config.yaml
n_layer: 9
d_model: 96
n_head: 3
n_kv_head: 1
head_dim: 32
d_mlp: 256
vocab_size: 1024
activation: "swiglu"
norm: "rmsnorm"
norm_place: "pre"
norm_eps: 1e-05
positions: "rope"
rope_base: 10000.0
rope_fraction: 0.75
qk_norm: false
attn_scale: 0.177
bias: "qkv"
tie_embeddings: true
parallel_block: false
init: "uniform"
init_std_qkv: 0.0494
init_std_o: 0.0
init_std_up: 0.0494
init_std_down: 0.0
optimizer: "muon_variant"
lr: 0.00341
lr_mult_qkv: 0.5
lr_mult_o: 1.5
beta1: 0.9
lr_head: 0.00828
grad_clip: 1.0
warmup_steps: 200
schedule: "wsd"
decay_fraction: 0.851
decay_shape: "linear"
final_lr_fraction: 0.0
batch_tokens: 16384
seq_len: 128
doc_mask: true
train_tokens: 98960000
steps: 6041
dataset: "wikipedia_en"
Each number is 128 + 32 x the weight over its row's rms, rounded and kept within 0 to 255. Layers, rows and columns count from 0. Numbers have three digits each. The size before them is the row's rms in percent of the matrix's.

# up: layer 6 MLP up, 256x96, rms 0.0912, rows 0-39, columns 48-95
# down: layer 6 MLP down (transposed), 256x96, rms 0.0836, rows 0-39, columns 48-95
# gate: layer 6 MLP gate, 256x96, rms 0.0899, rows 1-40, columns 48-95
up0 104:199079118138110108183091117157111065117118044125075138117119124129149146162084159111130102091099105126130131123140105121133139117103090136160159
down0 103:120138122068135143154211190156113126083188113116120172131111175120079114137157032102167065122105084109131133111096151105137072137166104117134143
gate1 099:144120088083165062094142153144114147132098126118114101175141101184150111107122182147074087135093094119126090136198112121118147151130106159104121
up1 100:114141104161104145110170169146139115129155142123132124146074122172170141041154075119097116082114143184109089086118165112130113142135098204126092
down1 103:132147145128206122128108141126128161141178126103093136108155073079142155118130210146172088183136101108087152123128059054145136092138085091159152
gate2 085:128125116112153127154136156064136111101158172103156130119146146178161095138134148110158146187089101192140143111117101081161138115080173195207165
up2 094:126148141098126113165142118136109150141170141148066130174102137163138154120149153156106092096133173122108092143119120163116146153091053105067091
down2 103:112135119154131133140165100136142122168134110134134146165088205114169107119120144118109096137084112153106131145121170156119162166099067148125135
gate3 095:108169154123125116119110155192124123135129090127187142125150106151176162130150124138111092110202104133172116134089103139164114177164102157160144
up3 100:152131086133087069181111128098118187137152124119125138122148123064114116100139152084127137094091104115118059170119064081092092141162127045086115
down3 102:093135124148128166147107142096111106062125175149103114146130130144171108120106148101193147160119095129088144184150127161086110190135120151151028
gate4 106:097170208126163190138131150117125088116143094130111145083140108146103130162121097183131151132116174129200087170188161100124124110058107085121136
up4 094:162127118166090121147132144147083164145145145179100089169190130098150072126129144109162142155142138133060121108159141191089103082110124181086176
down4 099:124101137092104154128133136098106138103083140137211101061126113152137133126153132143084096137095117079121146140156145146109182120181123141116137
gate5 101:151109073076094163092112047182152090115143160135139121106108131209150117074125121116160092144087140099158141160187128136129117120141151144145185
up5 100:147123124119107105103127133123124134207159122153176126088189137120088145136137135174129148139155157161159082151081112153100156075182101109128127
down5 101:123121114131140147164126118123171126122154077162128079144073148129122134154155173042091072137066108119180163115125134143164099126101210156149176
gate6 101:130106154125095107125184171124110137096124135087122130140119125149165181160100223104105096119080147127150153119127166140174123127097125091118153
up6 094:096144050153086169163106113111162139106129095145119121175118129134097077096116066115136134178154101144136134117142132152077153126104115123149137
down6 090:116130142107077074099142151188111170064155099140127122117150132171144117170184085139142079083133083068122142123159148144138084135101098096171098
gate7 095:093140080107156138136152115111134098067144135076172161093138086198096109232113104120125099132115137139157131127177148107120106180114085073154175
up7 106:135131141163141092180098106121109117083093106077116161153074189145101116119148146131114186134149189106147209217113106159144180121092158131119116
down7 104:128128080118140171101115129119170121170131122065128090179116143133132113131174131116162053152126135135076114128171119116129058134150129111141125
gate8 096:158137143121175100122148167167205199106173107135151114110113166104084163188141126171112182084136210163140107108135186138122102131131125126112111
up8 101:115055188119144167168146168142152101095192122088093098113094084120200084091113137104109170157154078139152114134148154130146095134218120115096159
down8 102:088106108117151206157143078135105171134111097194101102120160165095105084118131174108115108124178114143176108162197130158131201132150095127154131
gate9 106:124137132163147120177093156168103146091111115102097151161139169118137145182128178140082188141122110110144130140121143119134092144113054139137195
up9 108:120112087121209127100061127130115136069137108131128161176174136159167103148161142136087103127101134147052156196161139108144106199136099105122130
down9 107:145127180122136130145147101140132116173109097154132109144142151184127119117232089173141170127108130148089169118142146085134161173093163167141144
gate10 096:116115138095126119106159100179154134074127121160093118125095087131158221140180154111201115104135142164121166119131134138102089163120156198098044
up10 100:131109151072137136076134156107146123100159166129139112129094151153117085177162159193155133125103106124103138160086136154127097153119142059179102
down10 097:173119097101144130104054097117122126150103108136175193192126164141147070086112135155137165148091136120098168174207131099114117104198077112154122
gate11 103:144196120056148134126101185083204094150117139088155130128086142175123171131135134125098135138134102117142119141108156128083133078079082084065191
up11 103:149129106113154201108166110141116144138119101085138073103133114107104104124104142121123162138218159154077107077142155114132070161118149132124126
down11 103:121142125142063128157056169143091160122165152171145096151110081102116087183098152192116096112079109127111174122147103093135129135129120222145140
gate12 096:130152086129153121121091117123206185124101112193154088127121141122123156146120152120131076147087079098086114101159095101141083060087130191157125
up12 103:120133136133144113108215075124135136106119128114090114143097151123112106141207152076129093078070206089079087113103068089145173087159131041158123
down12 104:166119112184126123185110085138112161147072083148145150127115119115116093082168131126152106127183155078173130141102135127144093101142119101121097
gate13 102:093075159108119089117063127150145166158114149116111094142121154135132133153130122134080134107083053126122097140150149070105105088100099195147142
up13 106:074122101122166182180073132134040107120088154164123131122185122130084098125128093123111140103124110093149106123124089103158074113138082155117184
down13 107:182149131178184179150116094133105111180076110115151114160146128055132157129168123142154118136145134100122170147210166143161104160100132094066108
gate14 100:194173106092090100119134101148161109122163112087156075115114102145141132158141138142112146054095066141174144106198115139129093150139114143174101
up14 099:088116132063150062093180105096110163131147171155079142126137179153143108107151167148149124100191127154133131132149171121096159169114109072149083
down14 100:136107132109090180122106071128113091141155135111102043131120124152144118148150113113139157146128103115133127142165112171075158062093151118167133
gate15 110:153066146089079106118106141099173107114144093103141137165094133100176144131115139189195130101104117128080111154118084181137080137088111156131098
up15 108:165170140224131099080118128175097137160140086115106052146135118150133137130073120096116141135143108157166131106091123150125145133126155121154096
down15 107:189161150102117103128116066141105115114147196131101092090112131141129074160185152112136115118147171154115132158180201150135128128158136092097169
gate16 095:121077113156121112159162160093106117194116079097165115122118128129149101091149132103116113078127145148126091165188107107141119161027151136113147
up16 085:097178168104117134081139107105148137130099113126130163162104140109113158115114128144155168111155175177194141054110126126166138108185119128122117
down16 099:107138142107140149116114085125122161137126101098103148141131096072137098135069131144104135123167178109140136063169065123147119203090104136110123
gate17 096:166133137095151189109097107151110175126112149085125066187082157111105102172116197107132140114139156111142116186147112118177082161117221137147146
up17 100:104144140176116162154189153074091137114133100146096179128140122162123159121085104099172152146113114116140160150132190156145169067198117135133179
down17 107:110090151083078145162130098087103075090145157143042120131134099125124128152177111130074162074143110194117097155149135084149147096148111163151119
gate18 099:168130104122116118171081147115131118183084098139154162161063129116106110141141111113148177140114081166112155119167151104134118069107111117134097
up18 098:163110154177157107188133039159150088145165135172140146148086054112129137074132085184129123143144079151160139130135123148182110158090201131132137
down18 103:107151203155122122146113117159131125137154124089080120107121139129102166057105140164042117081102060118168187072156149114225137145141123105130113
gate19 093:146173130083125106146088161158093180133139150140117097165127127146101097125059146113131162145119082183135117159148148161125164201088102099157211
up19 100:093116127082101114130153131101056107171174083145119123169183101162073111087153149139103120141157139143095147096094152132138114143125120199180127
down19 104:122145136146114142141165135156123083198132108077134124138165163151119047119208172133123119121146162134123185154092139086165107130151084156102083
gate20 099:127060183098070170122159145135131157189133117133183108141084107161087159110122135137138134131144142203176068126164183098177141149105087194197152
up20 112:103075129155109113161139123156114114112133142134140147125160104116101208145171145134107108088155127126148093065103160084118097146090164070178096
down20 107:166141066221113138126111082154091107085153132112133139112139092093128147138095157163084119123104081155165031153156140139087088153112139117063103
gate21 104:156076165081117111171093164114143194134150098104074126127118093100088082099194144147137139082160133081170178142108099153188112107091121092123139
up21 104:093116130091176106132142102154159114127091129126107217151082094181130112097149168092146117110116158143157089135126108105128133131168118120072107
down21 098:144099144136109131146180139148176150147117161106115118099126117161116180162056087147103102077123101173131165124132152126180139161135096086119126
gate22 097:133115154116157157141176152116072125139123140121083127134106147171107117137112171090103106143045148158113026118153170152094141091103112173139106
up22 094:188091116134143099118070128105068167184186137150082117168140132194083104137113170132107128129121149120125094156128048087122136118067141119159150
down22 098:161118193180147138114087104165132177167110102090116135148199132144157131170120064152112104127138096080165164155154168159133144113134183090150135
gate23 101:165137143140115132170129141067188147114109084109130130093127128139113171172147217143075152130171158126125098138079093156133184157152095125136093
up23 101:094176114140154136135151108164113114136109101095177104096117073168138136176118122104140115128077125110159102107111112143142112136128056139124097
down23 100:192175096108084097157145185147122124129120094112118104125144130082161064124046074134116128053134121167150154082155134098135142100130135165074171
gate24 094:181196174152125099144198110100112117164161089129125085083158095144094173082168157129119132103085114122153136196188120136126123148118109147112138
up24 096:147116135192133120112154109104174099103111159111150179138136227165163075123174166162120171160123076092097126134145120106159133214100127153128135
down24 099:113110100108079106147120205124107098113122133156118103146164108098132141174074104096153137135140113159135132143145108118111115106107131119033081
gate25 100:044126089142153088124126122128217110122153109152191128100136145133079135125065094150177097131077152168151131117183122121098100128108138158170131
up25 099:181126128136151195078089130098175135146158060097113096110138093175142124102154127151119138099154139137110097107146173198129116109111150131152121
down25 099:126117091077090074124119164092090155085092115093168123107097082108165121136113155109133154157130158126080125144103182125080167152148144150167108
gate26 104:130113152106114126078141143137143143080149088111122100092167178165117143122088104081147124160168181111099182109091190136139122161131157121149187
up26 104:049093102123114146108071181057122172118038115139113189174153145127136077132161109133080150175147147143185149158124106122093122128098155090096149
down26 099:145151096092163111153179177159102213110160089138153092139079144078108136129139119145169148110123081111117141105162103151127084143181125178157130
gate27 104:119106173071089100100116167110173130121168139103124198074131167130131153134114141140077111196157097161139110146125104146138091145083127087137137
up27 098:155190139100145155141089126130100165058129105102068143126099181127115155111117125125101126133106110173111216146100163115164084139155095130172141
down27 097:155133117142136138120113199111144083138151149085129098137130122184145109062161159163102191068168140140159160149134106143147037134144180182082153
gate28 105:166088135140158093117157160126095093155108122087146105121111100196058165100166107141096125127185119169115136112174129099160140096152145103138137
up28 114:178111079121075191092159165098171098143108145113110095152087132125206106129099129104118122079117090184075130075151093157100092127153133119072084
down28 103:043116115136072146104171115102140139113183121139110108121145167169142147104117118120144138133115122092180147116111089148145184098130213123203082
gate29 100:075129164134158143090150206106113176110133121143070180144133101122128098136100177080126098138135139195094133067144145151144145145108143193094149
up29 095:160131165136085156165176109195139097146078108133159052145132172131198150088118130155088177126128112126128097153062080170107123161135145128111153
down29 102:138164112133126082151137123076099111199172133089134099083127165087076139090119095154139121109161179129125112133108133037160096146159185164146123
gate30 099:128145161186103155064086075045134132057104131178125103118148095132097165117167129152158156093132183144157144167146094128194120171087164099096147
up30 105:089066103145128095108122147141135133100117091151142162167159190140145085072064140125118108101163133147199139142170114125132119080097199150120103
down30 100:130195133155128157129078162124164099157155133175155121141061114161152169074174107085157152136102124131110138157133149125094122148110131152133124
gate31 107:135150165166123132127102138064152085130122189121096099210061171067134103138073141144142133164151113121104111111110167074172085132100171172175172
up31 104:112138145144157117134139060116207091119158159150122103058073114154127093131105161146138095128082116112108131201215148108160094121139116143117177
down31 103:110086151206130132111147093133186073148123114207161120158122088092089156114122160176106142075107091138090111133168129129113071200116125095175142
gate32 089:136142113116129127085135170080106092088137082091175128155115137188068107135128135118120107130110150138089124097090163139144116133118133105124151
up32 093:127067133144096140109100090098152109082081138106162171092138106132137188134129044121111095123120161205144105184134135108087117098129134136109080
down32 095:088105100161118120105149142135142149131138084078116036149135204155169119154108166151151144138158131062139166131108115090135098084114138085167134
gate33 107:126172096098107157180100149116180136102128122152086118156082087118118108122105174115145154112194057099168117138180150100136149077101161108095104
up33 096:129146096057143128092138105074163091166131120170164200094129131126143101118135085125149162128155089112114077154145098136162122133146142124056168
down33 101:123095185127106163129217098132161135150095133138158156094120148162178095149114089111112117105135163100167123113087143110113148066141099122090184
gate34 098:121131160149154095123141188103166114078066080082083080132173173118068150177101123103124084113084117106102135149113116130145114196091139168085113
up34 098:080120081115147140097162134118162145105138094113172168117167125073076133152111131095151140145130151047163066134181113112119059172122130142129090
down34 097:120179152105112124122166088119110123120164180098136198041178147148130141133171102135205114144141109156148120095100132147153071114115102112085108
gate35 101:092071082117147176172132159123119135143118134122116175183093126126114041090126140104124119079149130172139146124151134093137083122137162192131169
up35 102:147181190151122152102035116170125160145126175140145118181101195143083164148121113102114112148121176125154188111141137150128135078122162123175164
down35 102:129098125151188115174130113202101099220105103140082135095147119130114149128065097142145140093134097162097139152137134122132145123124165132170093
gate36 099:130092163122114120108101199115132103156156163087143094099150082076129128138128147155149084139137145131165166204142081061095141177141126171108079
up36 098:111089169191126131150146105142085141066113177149129168165161107173208140157101101161154128151145144139152081119122172114147118108156127083099050
down36 098:165174130116130132086151081184097159123138159157080122161137140105119145124149159123111100091118089096166150178121125125082135137145113196175106
gate37 091:171118071106040135114126061124096145121105123132136086147177131109163081152120124153149098096105106094095239144154134141114177145122160182175136
up37 086:137184100120087109104130113118127183089096110067099083130200158128198095098099149121140138115098154098143150131125146157125163133089070175131064
down37 090:087131123130218148161070111117085082124119166122166147134162129092070080127131113124116101141171122168102124072151173174159130086163183132093178
gate38 098:081132104092129156207088170149150172103126127116128073166115166212092163124139144112182159147189113130107150129100146170106120107165149184113194
up38 100:153105197161155149140102149103147103179120128145130137105098136138132203135149159113140100103111124133143102196116094123144149172156178114041121
down38 103:154153164146095084115163089152095072049100136071127153096098110121093129172109142078161152168107138115145122182162078122168196098122132165077111
gate39 106:165121165061117190156136161147101128120102075130162149090106100109118093161166172124189144153145078175115158107139132075151145108150113152126126
up39 099:181120122141144115111117071086167105157144094065159120192142093112185155157094174079110097149095120152121115105095159100107102071110096180082101
down39 096:073133145091132144122094155139119119152114171136119121133177133125069151118137140152088135102147127154148133099074143114116066132112105143122126
gate40 097:109114103169177143120175087141125183161129170087070144124150162170118131115128208087143148171138126139135138115122163104087132144100158157098170